Part of a small language model's weights: rotary positions.
Each number is 50 + 12 x the weight over its row's rms, rounded and kept within 0 to 99. Layers, rows and columns count from 0. The size before them is the row's rms in percent of the matrix's.

# up: layer 5 MLP up, 256x96, rms 0.168, rows 216-239, columns 0-95
# down: layer 5 MLP down (transposed), 256x96, rms 0.0927, rows 216-239, columns 0-95
# gate: layer 5 MLP gate, 256x96, rms 0.17, rows 217-240, columns 0-95
up216 094:47 36 29 33 42 31 58 28 32 52 49 58 62 42 58 47 42 54 61 34 44 35 63 48 46 59 35 66 56 38 30 71 47 39 67 69 55 55 38 48 62 23 47 39 44 47 52 43 42 77 34 64 50 35 46 48 46 71 53 47 50 47 55 57 68 57 45 40 49 45 74 52 61 58 40 47 54 58 61 46 49 26 47 42 69 30 46 58 42 62 49 40 66 32 76 55
down216 099:54 46 42 28 55 48 50 40 50 33 50 41 63 70 22 61 38 53 46 56 44 59 47 66 47 56 49 47 47 69 38 51 52 68 38 26 60 39 56 57 49 61 74 54 46 39 44 39 47 63 43 66 32 18 67 27 44 40 54 32 60 37 59 62 42 39 61 70 32 36 38 51 58 30 68 41 57 49 53 45 48 46 36 45 42 33 40 25 66 50 44 56 53 41 49 53
gate217 095:65 70 40 62 55 61 67 66 30 38 41 43 53 57 72 71 59 64 64 66 51 52 51 44 32 42 42 63 54 25 53 54 50 33 62 41 66 54 54 52 59 33 28 60 61 43 46 32 55 80 62 51 50 49 53 50 47 48 54 64 56 31 54 49 47 65 61 12 49 44 48 65 41 62 51 46 41 67 47 39 56 54 63 63 36 29 45 43 44 41 48 58 33 47 38 55
up217 111:59 45 59 46 39 52 48 52 52 47 45 25 33 42 32 26 62 56 47 50 48 46 40 43 67 47 38 69 41 51 47 47 59 48 46 54 57 35 49 43 49 41 73 51 44 74 23 45 41 65 49 47 50 42 44 53 41 43 45 36 56 51 14 54 60 59 49 33 61 18 52 70 54 41 36 57 61 24 39 57 58 38 43 43 70 31 36 47 60 71 57 59 55 55 39 64
down217 101:40 41 57 57 47 48 35 49 69 81 32 50 54 40 21 43 43 38 40 51 59 46 36 38 50 40 40 35 75 35 43 46 31 66 72 58 52 38 47 56 44 67 51 48 41 55 54 61 60 53 58 50 66 38 46 34 48 58 44 37 34 60 57 64 59 57 28 43 61 37 40 79 54 36 40 46 72 46 68 46 48 36 40 59 51 69 47 53 63 34 43 42 62 66 43 50
gate218 092:63 43 51 57 49 39 57 51 39 50 21 64 60 63 32 33 53 29 36 46 50 61 49 52 66 55 45 56 43 64 59 43 50 49 34 67 34 53 28 49 57 55 55 31 45 58 50 46 38 54 46 45 60 41 54 36 38 30 47 36 65 63 62 37 46 33 30 50 54 54 45 46 64 49 44 46 59 35 42 45 36 57 14 40 50 32 32 50 61 23 36 68 57 56 48 24
up218 093:48 68 49 77 30 43 57 58 52 59 41 30 39 33 59 56 38 51 60 41 47 28 31 62 24 30 57 37 28 41 47 43 45 51 46 56 51 35 20 63 35 49 50 71 43 55 45 59 74 32 42 50 52 34 57 47 44 30 40 58 45 60 57 37 41 60 40 67 61 43 39 67 48 51 55 51 42 50 52 32 48 52 66 42 50 67 42 47 25 61 51 39 41 49 65 59
down218 098:38 25 71 41 55 43 49 61 61 43 50 53 51 61 58 44 51 64 34 76 45 48 50 79 38 59 55 36 50 47 19 45 52 55 52 39 36 36 50 53 57 42 60 57 48 55 58 66 25 59 44 27 59 37 57 51 59 76 46 62 57 46 25 60 78 37 54 45 39 56 46 44 51 40 81 27 51 32 60 35 51 58 59 47 55 54 64 50 58 58 48 47 39 47 49 52
gate219 094:57 46 49 50 50 63 41 40 62 48 50 38 28 25 61 34 46 63 67 43 48 26 56 52 49 60 61 38 35 39 49 52 65 41 58 48 47 48 69 60 39 71 37 21 35 74 71 53 41 37 52 59 46 28 59 45 37 33 28 52 48 54 51 47 54 54 53 28 44 53 32 44 78 49 50 56 48 56 36 39 75 45 51 28 57 54 46 57 45 53 55 45 35 57 65 38
up219 093:18 61 55 53 38 39 54 53 19 55 51 57 55 76 52 81 50 52 44 43 68 57 47 35 64 59 44 51 47 59 44 55 48 63 52 41 64 61 40 58 47 38 62 66 61 43 62 40 70 42 48 46 54 20 47 52 70 28 63 60 27 31 21 54 40 52 25 61 70 55 63 35 49 49 57 38 40 53 52 47 53 57 41 54 52 53 63 56 43 56 50 52 44 54 46 50
down219 105:52 55 50 54 54 51 67 55 36 66 40 66 53 47 44 73 70 33 41 54 81 55 50 47 42 40 41 35 47 47 65 74 32 44 47 57 74 47 43 51 49 54 25 59 44 45 48 46 47 41 38 57 53 41 46 48 60 51 37 72 48 23 48 57 38 70 31 44 63 53 40 47 46 52 41 30 47 55 39 27 67 63 40 54 47 46 77 68 42 39 31 46 52 38 37 64
gate220 097:41 52 73 45 40 44 38 50 68 65 56 46 53 61 47 56 45 37 41 61 57 34 38 71 50 33 57 46 61 54 32 65 59 62 42 64 82 40 63 49 68 41 46 58 67 62 39 43 41 59 52 72 44 41 30 59 59 59 71 49 45 60 34 39 36 64 48 34 52 39 49 45 69 44 46 61 68 62 52 50 49 43 67 47 38 29 44 74 39 37 63 59 53 76 48 46
up220 096:46 56 62 52 48 33 64 46 60 58 63 18 57 62 36 45 24 49 56 52 67 50 49 55 37 44 45 39 62 51 62 53 33 36 64 65 52 50 57 62 68 48 61 29 48 55 45 44 60 61 40 56 38 52 28 59 37 54 53 47 36 71 40 43 50 63 58 44 71 58 17 68 61 55 36 64 54 55 35 45 47 41 48 52 35 19 52 68 36 57 60 62 35 62 42 48
down220 091:55 52 62 55 48 35 25 37 56 45 43 59 53 36 61 53 44 45 24 64 43 47 24 33 48 50 58 55 42 44 42 31 59 35 56 69 46 54 64 39 38 52 44 71 53 65 62 65 51 66 26 48 55 41 41 66 52 43 38 49 23 48 42 52 35 48 57 60 75 62 64 52 59 47 53 37 50 35 49 57 31 37 46 67 40 56 40 72 34 70 51 61 44 74 58 41
gate221 099:38 72 37 74 64 37 28 56 56 44 47 49 49 71 48 47 61 35 40 62 67 25 42 35 13 33 59 54 47 65 38 56 49 75 38 45 70 43 48 61 41 65 58 56 42 43 46 65 44 62 55 61 71 63 51 54 41 44 51 33 33 29 39 47 45 46 52 65 56 37 52 66 53 62 48 41 55 60 59 47 47 40 59 28 40 54 51 34 46 55 42 59 40 47 60 52
up221 093:39 69 51 35 51 39 59 61 53 41 42 59 66 68 54 39 34 62 56 48 53 41 49 25 25 38 43 46 59 52 65 48 62 63 32 62 39 60 32 46 43 56 70 53 48 28 36 60 47 48 63 46 76 56 53 59 35 47 57 34 40 45 45 52 48 68 61 50 42 23 48 70 50 72 34 58 58 41 60 27 42 44 39 40 45 57 44 62 48 42 45 68 42 48 80 54
down221 083:53 53 58 52 65 35 62 52 60 48 50 49 42 39 56 34 29 39 35 48 34 53 56 61 47 78 48 61 77 62 39 52 45 39 64 52 31 59 58 43 28 35 59 56 44 76 52 61 40 51 28 55 58 30 30 68 64 59 53 56 46 59 44 56 44 45 63 54 39 60 69 40 48 52 78 20 43 36 61 54 44 39 63 58 68 50 38 41 46 50 53 61 35 56 44 37
gate222 098:66 60 49 50 66 58 38 65 51 52 59 55 42 55 26 57 53 54 47 48 54 70 47 62 53 43 58 15 49 44 71 49 31 50 48 49 52 73 45 76 74 37 57 46 47 45 55 35 41 43 26 41 49 43 51 49 48 52 60 50 64 73 37 58 48 58 44 51 64 62 45 58 29 53 56 23 63 45 74 45 47 27 46 61 34 47 25 59 63 40 46 47 59 43 56 64
up222 094:60 61 55 56 70 50 50 52 71 57 26 62 49 62 43 60 38 49 57 35 42 58 68 42 57 37 61 57 55 37 54 58 48 34 66 27 33 67 46 52 51 56 67 37 59 46 50 54 52 29 27 60 52 40 56 77 37 44 58 60 51 52 53 39 57 67 40 55 59 28 80 59 26 29 51 41 44 62 38 40 45 50 47 32 43 50 40 54 54 61 50 46 35 56 20 47
down222 093:43 32 58 47 22 76 54 61 52 38 61 34 64 30 57 52 54 55 57 56 62 45 48 62 56 71 36 56 32 61 21 53 27 60 44 42 63 55 49 45 42 54 59 56 59 44 60 41 50 64 67 56 44 62 51 35 46 64 49 46 40 44 63 70 62 43 60 46 45 46 28 66 51 55 45 24 65 51 30 50 55 57 66 44 60 57 88 52 52 55 58 48 55 59 68 46
gate223 104:43 43 35 43 42 59 53 63 47 45 55 45 30 43 39 29 72 66 57 47 62 66 41 48 44 57 48 43 29 58 51 31 51 70 66 53 47 62 65 53 51 55 41 40 49 58 35 45 41 40 41 14 62 40 80 39 31 45 40 62 46 40 39 71 48 50 57 41 45 51 36 56 52 38 54 30 35 42 50 42 49 47 68 61 53 35 40 13 36 58 45 37 44 40 58 42
up223 102:45 45 42 43 64 60 49 40 22 57 61 47 63 67 54 39 38 38 46 49 72 52 60 56 61 40 51 48 60 57 46 64 52 34 53 35 40 41 39 35 64 41 51 60 44 47 60 48 30 50 49 56 59 88 45 53 60 41 22 41 39 52 59 34 44 25 53 59 56 62 26 23 44 52 56 44 47 67 34 47 53 48 43 52 50 64 78 54 37 49 62 74 35 53 52 62
down223 100:48 27 40 21 73 53 59 49 42 39 51 57 57 67 40 40 58 78 49 54 55 44 55 25 64 35 46 50 68 60 33 50 38 70 54 59 57 65 60 55 56 44 52 54 63 48 43 65 53 50 41 56 55 36 61 41 62 18 45 47 57 45 47 45 34 59 40 64 43 42 54 51 53 37 66 56 42 49 51 47 19 38 73 41 34 39 65 59 41 59 51 25 50 58 36 50
gate224 114:47 35 36 60 38 68 58 49 45 56 53 55 46 37 60 52 48 12 67 35 57 32 82 44 55 46 46 45 53 42 35 58 65 54 48 53 80 56 54 57 91 51 40 65 54 32 56 65 38 50 34 43 58 59 55 52 54 58 66 74 49 38 53 62 58 28 50 42 43 53 63 57 52 57 72 42 58 42 46 60 62 43 54 48 40 48 41 53 58 60 30 54 49 40 50 47
up224 098:34 41 42 57 50 67 62 62 45 35 57 34 61 64 73 33 31 37 56 57 82 46 49 60 39 44 50 38 56 58 38 44 64 45 52 61 62 56 49 52 92 60 48 51 67 55 24 58 49 48 36 45 56 69 40 47 49 53 57 53 38 30 60 67 77 39 56 48 37 46 58 34 54 67 46 33 73 60 57 62 49 51 48 61 41 47 54 67 46 48 62 50 48 54 54 43
down224 095:69 34 55 49 48 61 53 69 56 31 60 51 56 57 52 36 53 68 55 26 56 48 42 47 36 53 57 53 82 49 33 31 54 51 44 83 68 45 48 52 62 69 55 43 25 56 39 57 50 32 58 50 63 65 66 29 51 64 46 40 41 33 43 48 65 57 71 54 45 37 42 48 48 51 51 50 57 77 56 84 42 39 40 46 51 54 37 46 43 60 41 58 45 44 41 52
gate225 104:25 59 36 60 63 69 19 47 50 51 63 55 31 59 31 60 77 50 40 68 74 28 59 49 41 46 63 66 40 62 71 50 42 57 54 35 56 53 52 44 42 52 75 45 51 60 53 43 52 81 62 67 41 55 50 43 51 44 41 60 47 46 45 48 58 38 50 54 61 49 37 47 34 34 57 45 59 58 42 43 72 60 54 49 55 39 68 52 49 65 33 53 53 33 53 68
up225 108:42 43 43 40 46 51 45 69 33 69 65 55 72 53 51 40 54 47 75 64 50 55 66 51 43 50 47 66 61 74 56 42 38 42 44 27 23 59 43 43 33 46 65 23 61 61 41 47 48 38 34 66 49 58 42 50 57 42 28 47 79 59 44 32 40 46 46 62 49 44 49 43 44 47 57 49 65 50 43 31 42 48 45 58 47 79 40 60 42 23 53 39 47 49 39 62
down225 111:65 79 59 59 63 47 58 51 53 76 41 64 57 36 60 45 74 44 55 61 55 48 44 46 48 47 28 58 68 25 41 37 37 41 46 53 64 74 53 62 48 51 63 46 39 59 54 50 34 48 59 77 63 60 47 38 39 47 71 55 47 54 49 40 43 61 61 68 50 61 47 57 38 42 45 61 40 54 86 50 44 20 49 54 38 57 53 43 34 47 52 46 57 32 37 48
gate226 095:37 28 56 62 43 41 57 44 37 52 53 52 39 48 49 60 43 70 38 33 42 65 34 63 34 45 39 55 47 53 55 35 54 44 51 47 57 39 49 62 48 39 56 24 46 54 36 76 41 45 36 68 45 41 33 58 61 41 48 42 59 34 57 29 36 56 32 17 49 58 62 44 47 49 44 52 32 39 52 57 50 17 47 42 58 55 46 91 47 44 65 48 51 60 51 48
up226 100:18 46 33 54 44 31 63 55 59 71 55 40 43 45 38 38 72 54 65 40 75 52 61 57 66 43 35 78 50 42 45 68 49 53 55 26 45 34 43 46 46 58 43 38 63 67 54 48 23 30 48 30 69 62 39 55 33 39 65 57 45 59 59 37 43 51 49 41 57 46 57 53 47 40 65 41 66 45 41 42 31 63 48 65 53 44 55 66 47 48 48 49 51 65 56 62
down226 099:40 19 44 64 47 68 49 63 55 59 38 61 58 58 70 52 47 65 50 26 50 59 47 69 52 35 63 45 50 60 39 22 57 49 61 27 43 68 61 58 28 36 64 28 36 35 50 52 36 48 45 66 49 48 31 46 67 50 53 48 53 39 64 42 62 59 29 33 52 40 41 54 41 49 40 33 52 40 51 54 78 23 44 49 63 55 38 58 43 50 52 44 56 60 50 55
gate227 101:45 42 33 41 62 47 54 62 39 62 49 53 33 54 48 50 34 56 44 28 50 46 52 70 60 50 40 57 40 47 40 42 70 45 60 25 35 44 50 70 72 54 50 42 35 69 36 48 51 55 42 69 37 43 72 34 62 32 44 62 49 52 59 62 42 18 57 25 42 56 48 51 65 48 46 53 58 37 54 59 60 45 26 58 46 34 47 38 54 57 78 43 35 29 59 49
up227 103:45 27 39 59 41 37 43 50 74 51 46 59 51 55 40 41 37 49 44 57 68 51 65 46 44 33 69 54 43 54 33 40 50 40 35 48 48 59 50 49 51 49 23 62 71 31 67 41 61 45 52 43 67 39 59 44 36 62 65 63 53 58 53 41 73 46 73 69 36 53 51 77 57 56 51 46 42 40 51 67 61 55 19 56 53 41 47 27 41 37 26 51 59 39 48 36
down227 100:32 48 50 33 55 33 49 50 59 59 39 34 58 49 73 51 48 39 44 57 41 54 65 49 65 81 35 57 48 37 48 50 48 55 58 51 60 63 60 57 64 54 33 59 64 60 31 41 28 59 61 37 38 66 44 48 65 46 44 24 68 55 57 74 47 61 54 59 57 53 56 24 53 52 61 55 60 40 25 38 39 61 58 48 45 37 54 62 55 60 42 61 22 70 65 62
gate228 092:52 49 41 57 57 57 57 64 56 48 73 64 65 54 62 48 50 54 44 42 26 60 32 65 57 46 59 38 54 59 57 54 41 82 53 58 48 58 58 52 68 61 47 55 60 43 49 27 49 62 36 47 32 37 30 54 62 47 44 65 64 49 46 57 20 40 39 33 44 44 63 89 42 36 62 45 53 34 66 48 48 43 44 33 23 48 39 61 50 47 45 63 40 54 52 67
up228 098:56 35 49 42 53 61 38 39 53 34 43 41 59 46 44 70 41 36 59 49 33 55 50 48 71 80 43 44 55 48 56 61 53 40 53 32 36 40 69 21 49 23 53 47 46 61 34 62 70 63 52 34 51 52 41 39 64 33 52 26 69 68 41 40 65 47 35 37 29 41 65 42 63 38 65 59 50 46 56 47 54 54 66 30 41 43 52 65 65 51 37 51 49 61 42 46
down228 100:48 46 47 65 58 45 50 58 39 49 56 50 48 36 56 57 57 39 26 36 28 48 41 71 53 45 50 52 30 56 59 73 49 58 35 58 30 55 39 53 56 56 68 31 59 15 56 54 49 43 28 63 47 56 50 68 46 60 43 55 46 30 40 29 30 52 69 60 56 51 29 62 56 26 61 55 64 48 58 61 57 39 50 62 49 55 61 55 62 63 38 71 38 56 54 73
gate229 096:63 53 48 36 45 43 66 69 37 50 57 46 40 57 50 30 52 57 55 48 56 39 44 49 30 41 45 44 38 49 60 25 60 43 26 58 34 69 47 47 50 62 64 44 49 43 38 36 29 49 42 28 44 49 54 48 16 63 42 25 56 28 49 46 54 49 42 56 52 54 76 53 48 55 38 69 54 63 43 63 57 51 69 53 44 75 73 33 38 43 49 65 60 35 60 47
up229 098:69 34 47 43 56 35 51 66 65 24 50 63 56 25 49 38 68 51 40 30 44 44 45 49 44 47 51 36 35 43 53 51 48 39 44 70 41 42 46 51 57 50 35 57 65 59 56 35 60 59 84 33 64 42 64 59 49 47 38 55 63 64 53 66 83 46 53 55 67 58 67 44 66 39 56 30 63 64 59 30 52 39 48 37 55 59 58 61 44 51 54 45 31 46 46 58
down229 106:54 66 34 37 56 20 20 67 53 60 67 38 59 45 64 38 79 48 50 65 48 81 40 35 35 49 16 43 56 48 61 37 51 53 52 51 31 59 68 50 64 42 41 36 46 63 51 49 49 40 43 50 39 45 75 46 34 56 58 38 58 38 40 45 46 54 49 54 59 45 59 41 55 71 45 65 56 55 40 41 53 52 48 53 42 60 56 48 29 50 29 43 45 61 57 50
gate230 085:62 58 51 32 63 58 43 60 58 54 57 70 54 49 52 41 25 51 37 37 47 58 67 41 32 38 66 61 77 52 56 51 42 45 40 51 42 39 51 56 50 61 62 43 53 47 35 45 20 55 50 47 40 27 79 60 46 57 49 54 62 69 64 46 62 58 69 53 55 80 50 36 26 66 56 32 56 62 57 50 28 32 47 56 63 48 46 52 56 49 41 31 52 44 41 62
up230 085:46 44 66 35 41 50 64 44 26 62 29 49 60 40 56 59 73 39 53 37 44 85 45 52 51 62 48 53 41 46 60 54 40 50 36 50 60 68 33 49 48 61 54 64 41 56 56 45 76 41 41 52 60 48 70 51 28 50 50 56 69 54 49 68 36 58 39 39 61 31 23 32 45 30 56 58 63 24 48 52 44 40 51 57 71 53 46 52 46 61 56 72 41 49 56 44
down230 087:43 56 32 39 68 58 48 51 53 31 62 48 46 52 39 49 45 38 34 51 48 37 52 77 52 54 59 67 41 46 29 28 58 50 51 54 36 39 62 42 48 62 40 56 50 61 46 50 38 63 52 33 40 61 46 48 68 38 34 62 53 70 53 50 58 60 41 40 40 41 61 34 57 84 45 79 44 64 32 54 47 44 44 40 27 37 36 64 57 37 66 45 59 72 54 70
gate231 093:50 37 33 60 56 70 68 67 36 52 60 43 65 45 43 66 55 40 41 57 57 46 61 55 64 72 51 62 54 50 41 27 49 36 48 46 37 33 75 57 52 52 32 48 76 50 56 52 23 41 56 51 64 44 51 40 69 63 51 52 57 45 46 51 40 42 45 46 21 50 47 55 52 35 49 60 34 53 38 55 69 59 32 50 22 36 42 43 65 29 37 43 54 67 57 31
up231 116:46 53 32 75 40 39 57 43 34 75 43 51 40 32 51 53 56 32 43 42 29 60 59 52 24 55 38 67 44 54 55 61 70 54 56 43 43 51 50 62 45 36 49 39 58 60 60 48 52 60 27 60 43 28 58 36 41 37 53 39 61 54 79 45 57 41 55 54 68 71 63 50 39 46 57 22 45 62 58 40 49 55 53 43 58 32 38 50 53 73 45 47 64 34 71 59
down231 116:47 37 43 61 43 41 67 50 48 64 42 43 33 30 49 34 72 48 45 35 32 45 50 65 46 50 41 60 53 40 66 59 67 53 51 42 36 43 48 69 54 35 61 42 58 52 64 40 51 58 48 48 41 33 58 30 60 46 42 41 34 62 60 42 64 57 45 53 65 66 56 37 57 46 48 08 56 59 53 33 45 50 53 33 15 35 34 58 40 53 52 54 39 27 65 55
gate232 104:57 63 56 41 59 44 49 61 28 50 52 55 51 46 54 41 38 47 50 40 44 39 60 45 46 75 31 53 65 33 46 67 49 51 42 61 52 62 57 46 34 36 72 46 76 70 63 59 54 38 49 39 28 50 65 42 49 56 63 66 26 48 40 70 82 64 52 44 39 28 63 53 57 41 56 70 46 35 59 28 57 54 51 43 57 36 52 56 44 73 43 34 60 57 44 61
up232 108:40 43 56 63 49 39 70 78 62 49 54 53 46 26 51 39 49 42 66 40 34 45 60 52 70 70 50 54 71 39 42 43 72 52 60 60 46 53 41 66 47 24 67 33 44 57 26 54 55 44 54 47 63 58 48 48 44 52 70 53 40 47 37 45 57 54 37 48 62 38 55 59 49 42 38 54 29 26 69 32 45 41 38 44 50 61 46 41 28 81 47 39 44 60 50 63
down232 109:55 56 39 57 70 52 50 39 65 32 47 39 38 48 39 36 25 57 68 45 61 40 82 64 36 47 48 20 49 56 50 44 60 53 26 31 51 37 48 38 28 57 51 52 51 40 53 55 45 57 56 51 50 63 45 43 43 61 56 51 80 59 37 67 52 41 56 57 53 46 63 53 51 34 26 52 53 57 67 64 55 55 45 68 48 32 66 61 66 44 62 46 52 31 68 37
gate233 092:53 52 69 54 26 51 45 37 57 53 35 47 50 79 54 53 42 43 17 42 63 69 59 50 45 55 51 55 45 45 55 37 57 51 54 71 49 55 46 60 83 46 47 54 41 44 49 68 61 39 50 47 73 75 40 61 38 43 22 52 52 48 57 59 48 36 54 50 31 46 54 41 62 47 50 60 54 37 37 59 39 61 42 74 34 56 64 36 60 44 24 37 41 66 58 57
up233 101:57 55 75 55 68 11 49 50 53 51 39 57 75 46 60 56 65 67 55 31 53 36 28 64 49 50 42 51 62 47 53 51 64 57 57 56 60 56 62 52 29 66 62 42 73 52 67 50 41 56 62 45 57 55 72 53 52 63 74 41 65 28 60 25 25 46 61 43 64 45 50 43 44 54 44 53 63 49 50 34 66 54 40 40 42 59 55 60 51 64 50 44 41 49 59 60
down233 098:49 41 72 50 46 46 33 24 33 43 37 31 65 61 50 30 52 36 41 54 64 63 48 31 15 73 50 59 38 39 36 49 51 50 49 48 65 45 65 76 39 43 45 69 52 30 65 55 55 52 47 49 41 59 40 52 60 54 32 47 42 57 46 59 40 50 56 40 64 74 45 33 64 56 50 58 72 40 48 39 45 48 41 60 35 52 22 55 55 46 63 45 63 47 50 49
gate234 106:47 46 46 72 44 54 33 36 31 33 55 45 63 50 52 32 44 46 59 68 48 45 56 72 59 47 67 38 50 36 40 71 75 32 55 57 67 37 42 42 35 60 49 74 44 58 43 18 45 51 46 40 52 40 34 57 48 52 39 42 45 45 52 57 56 49 53 40 39 59 32 44 42 46 66 62 45 50 36 68 25 50 49 50 46 66 86 59 41 38 44 58 56 48 65 38
up234 099:48 57 37 72 56 45 57 51 50 60 50 60 65 65 40 47 79 66 33 56 49 44 36 48 64 27 71 47 41 51 55 49 66 40 62 42 57 52 58 42 40 53 43 53 48 37 61 45 33 70 67 52 71 57 51 56 49 34 47 34 94 44 56 45 48 54 53 61 46 65 21 58 38 63 53 67 54 66 42 56 71 36 51 54 53 46 48 65 58 41 48 59 71 48 52 66
down234 104:41 52 51 58 46 30 30 53 46 46 39 55 47 46 37 24 60 33 60 43 68 51 54 75 80 41 44 39 46 47 43 38 65 46 55 53 59 24 56 41 69 71 66 50 63 38 29 62 64 34 49 40 50 54 41 68 32 65 30 57 49 40 52 49 61 45 70 48 43 55 42 38 47 59 61 61 44 52 27 47 63 51 54 57 39 46 61 44 43 18 65 52 43 48 39 53
gate235 094:73 30 60 44 39 43 41 40 71 39 44 56 71 38 61 60 45 58 37 54 44 40 60 45 43 37 48 44 73 43 35 47 58 56 42 49 36 68 38 40 58 55 47 45 58 43 60 55 58 68 51 55 77 74 33 39 64 62 55 54 46 60 52 52 57 68 51 38 49 51 51 65 37 62 63 37 51 34 58 72 76 56 56 48 41 55 53 56 84 50 41 38 46 64 75 41
up235 091:53 43 67 61 53 46 71 71 34 36 46 38 30 84 50 67 44 61 41 47 45 52 41 25 39 50 64 73 48 44 53 56 18 47 57 33 31 42 58 53 57 53 46 46 42 43 51 52 48 44 58 41 42 59 52 46 47 44 35 45 55 43 68 62 56 56 54 58 46 51 33 42 44 11 54 62 34 56 44 50 49 41 33 43 48 48 69 36 20 63 48 49 45 40 46 44
down235 088:47 39 82 59 47 51 35 54 46 73 33 53 59 45 34 45 46 17 36 43 39 55 71 70 53 47 26 54 47 55 71 43 43 58 62 46 52 61 57 38 63 44 34 35 69 50 64 57 37 57 61 66 55 47 56 60 40 62 66 36 44 56 28 48 55 53 29 40 41 48 59 56 47 72 58 64 44 43 61 41 38 50 52 51 45 39 64 50 54 33 37 42 42 72 43 32
gate236 092:64 55 58 47 27 54 24 49 64 56 60 53 30 47 33 46 62 42 42 48 67 68 70 65 57 54 57 77 51 42 34 61 48 60 58 55 45 27 60 38 55 55 34 27 41 38 43 51 50 37 31 48 55 62 36 65 39 39 60 41 57 45 55 38 48 60 33 49 60 62 29 49 47 39 50 47 54 46 53 57 46 58 57 35 33 48 35 45 35 58 65 61 37 45 27 82
up236 092:73 41 67 49 49 67 39 58 62 36 57 49 31 54 54 47 39 52 47 56 48 68 60 61 56 30 64 71 64 45 52 46 50 68 53 62 44 32 54 26 22 58 52 40 20 54 48 63 60 42 43 52 39 42 22 54 34 27 39 41 42 54 45 51 52 59 49 78 43 34 43 33 53 68 50 53 59 36 56 43 74 63 51 38 51 44 46 38 43 60 34 54 57 45 43 40
down236 102:45 60 55 23 35 54 49 60 51 37 41 73 47 59 68 44 43 62 56 36 50 50 72 48 42 42 77 51 46 35 54 37 45 31 64 69 50 33 42 30 53 36 43 52 48 69 47 63 59 45 49 49 47 34 50 42 38 48 61 25 46 63 40 56 53 64 67 62 32 62 56 32 48 45 67 56 43 48 59 51 47 65 27 43 59 55 67 28 55 53 43 49 29 70 41 30
gate237 109:74 34 53 60 42 53 68 62 66 62 64 52 48 59 50 53 22 58 40 36 44 47 41 42 44 50 35 58 26 46 47 39 47 36 57 38 34 41 59 44 44 32 55 45 48 32 50 45 50 31 39 67 57 19 77 41 69 55 50 34 71 62 58 44 54 41 51 52 32 56 48 42 75 43 53 59 47 64 55 25 54 36 46 45 58 55 43 51 62 47 53 42 73 43 53 69
up237 102:68 58 56 39 59 38 37 58 31 48 40 42 63 34 46 34 46 55 71 42 55 64 59 57 49 43 39 56 71 61 45 55 50 60 48 39 44 67 28 50 53 28 46 47 21 51 65 37 39 64 36 46 65 64 49 37 66 42 36 38 33 68 25 54 42 25 41 65 42 46 46 47 30 61 53 59 44 28 57 42 48 32 60 37 39 59 45 69 33 46 56 33 51 57 52 45
down237 101:58 24 43 52 38 31 48 46 45 38 64 45 48 47 37 49 63 47 43 56 42 46 41 51 58 42 37 63 55 38 50 56 54 55 51 67 38 28 57 37 58 35 55 66 43 73 52 55 45 68 58 50 63 22 48 47 57 33 63 48 66 53 24 62 37 48 34 55 35 61 18 54 51 43 50 78 45 56 35 52 70 65 33 72 62 48 56 35 50 41 41 33 51 45 58 40
gate238 088:35 36 67 54 42 54 69 45 54 36 52 61 62 37 30 38 54 18 74 49 59 45 54 60 52 56 50 52 39 52 54 55 52 55 41 63 69 39 48 72 40 61 34 19 53 54 37 61 42 51 38 49 40 53 60 46 42 47 60 44 39 68 32 55 45 34 48 50 42 83 24 44 64 31 47 55 52 36 65 55 47 43 57 37 57 72 63 37 43 60 54 55 56 69 49 45
up238 095:37 54 69 41 46 28 39 45 57 41 58 44 50 51 57 45 48 55 54 50 61 52 55 56 53 76 63 36 45 49 44 63 56 47 62 42 78 54 45 43 57 79 58 50 49 56 54 45 59 63 32 41 42 54 30 54 43 68 62 66 43 48 51 76 38 46 62 50 61 61 58 41 34 50 75 62 43 30 74 56 68 17 33 48 80 58 49 43 45 52 48 46 54 60 47 33
down238 092:36 51 51 49 37 43 60 74 55 43 64 38 53 66 44 43 34 75 71 45 40 67 40 42 62 52 66 40 60 55 46 57 60 54 53 42 35 56 26 42 46 29 27 29 38 38 60 59 57 43 62 59 86 49 42 43 58 64 49 48 52 66 51 31 59 51 30 48 55 46 47 37 39 41 41 43 54 52 49 51 61 52 54 42 59 53 51 30 62 53 45 53 64 61 82 71
gate239 099:53 53 50 31 43 58 39 80 45 42 82 50 36 45 47 47 60 48 45 50 54 33 47 70 59 49 69 45 76 50 52 55 61 48 51 40 44 34 34 51 38 51 46 39 46 41 35 33 30 53 46 28 68 50 39 41 49 65 33 54 50 47 60 54 33 51 67 56 66 77 37 38 68 46 49 41 60 42 70 60 46 57 67 38 49 38 34 49 60 34 46 61 42 70 48 64
up239 093:45 60 50 56 69 40 40 42 44 75 74 40 46 37 56 41 71 67 44 46 39 44 54 57 47 57 54 51 57 26 42 55 69 61 47 39 49 33 41 58 66 62 39 44 68 45 53 59 38 63 59 61 62 46 59 55 44 45 27 24 79 33 32 56 47 53 57 46 50 54 50 61 44 38 47 47 73 36 55 49 43 44 50 50 39 47 27 35 36 45 44 88 54 60 54 61
down239 097:37 51 64 67 37 68 50 62 33 38 76 44 36 32 55 43 57 54 50 51 31 46 40 56 39 41 41 35 60 34 50 50 61 61 49 53 47 35 52 42 34 46 42 56 57 58 48 55 80 44 24 48 62 58 38 55 61 45 54 41 36 44 33 55 43 44 88 77 56 74 35 52 44 52 58 69 58 41 53 42 49 45 36 39 56 55 32 33 39 52 66 48 38 50 39 46
gate240 104:61 60 68 45 44 48 30 34 55 30 57 42 44 81 42 53 71 30 72 58 55 28 55 59 30 33 60 58 32 39 44 53 56 51 52 58 56 61 57 48 51 62 41 54 45 60 21 51 40 55 52 46 34 60 41 63 46 56 38 38 59 20 52 55 46 64 46 33 56 53 48 44 40 51 33 35 41 46 45 53 65 30 62 64 31 59 30 62 49 48 66 54 57 55 43 32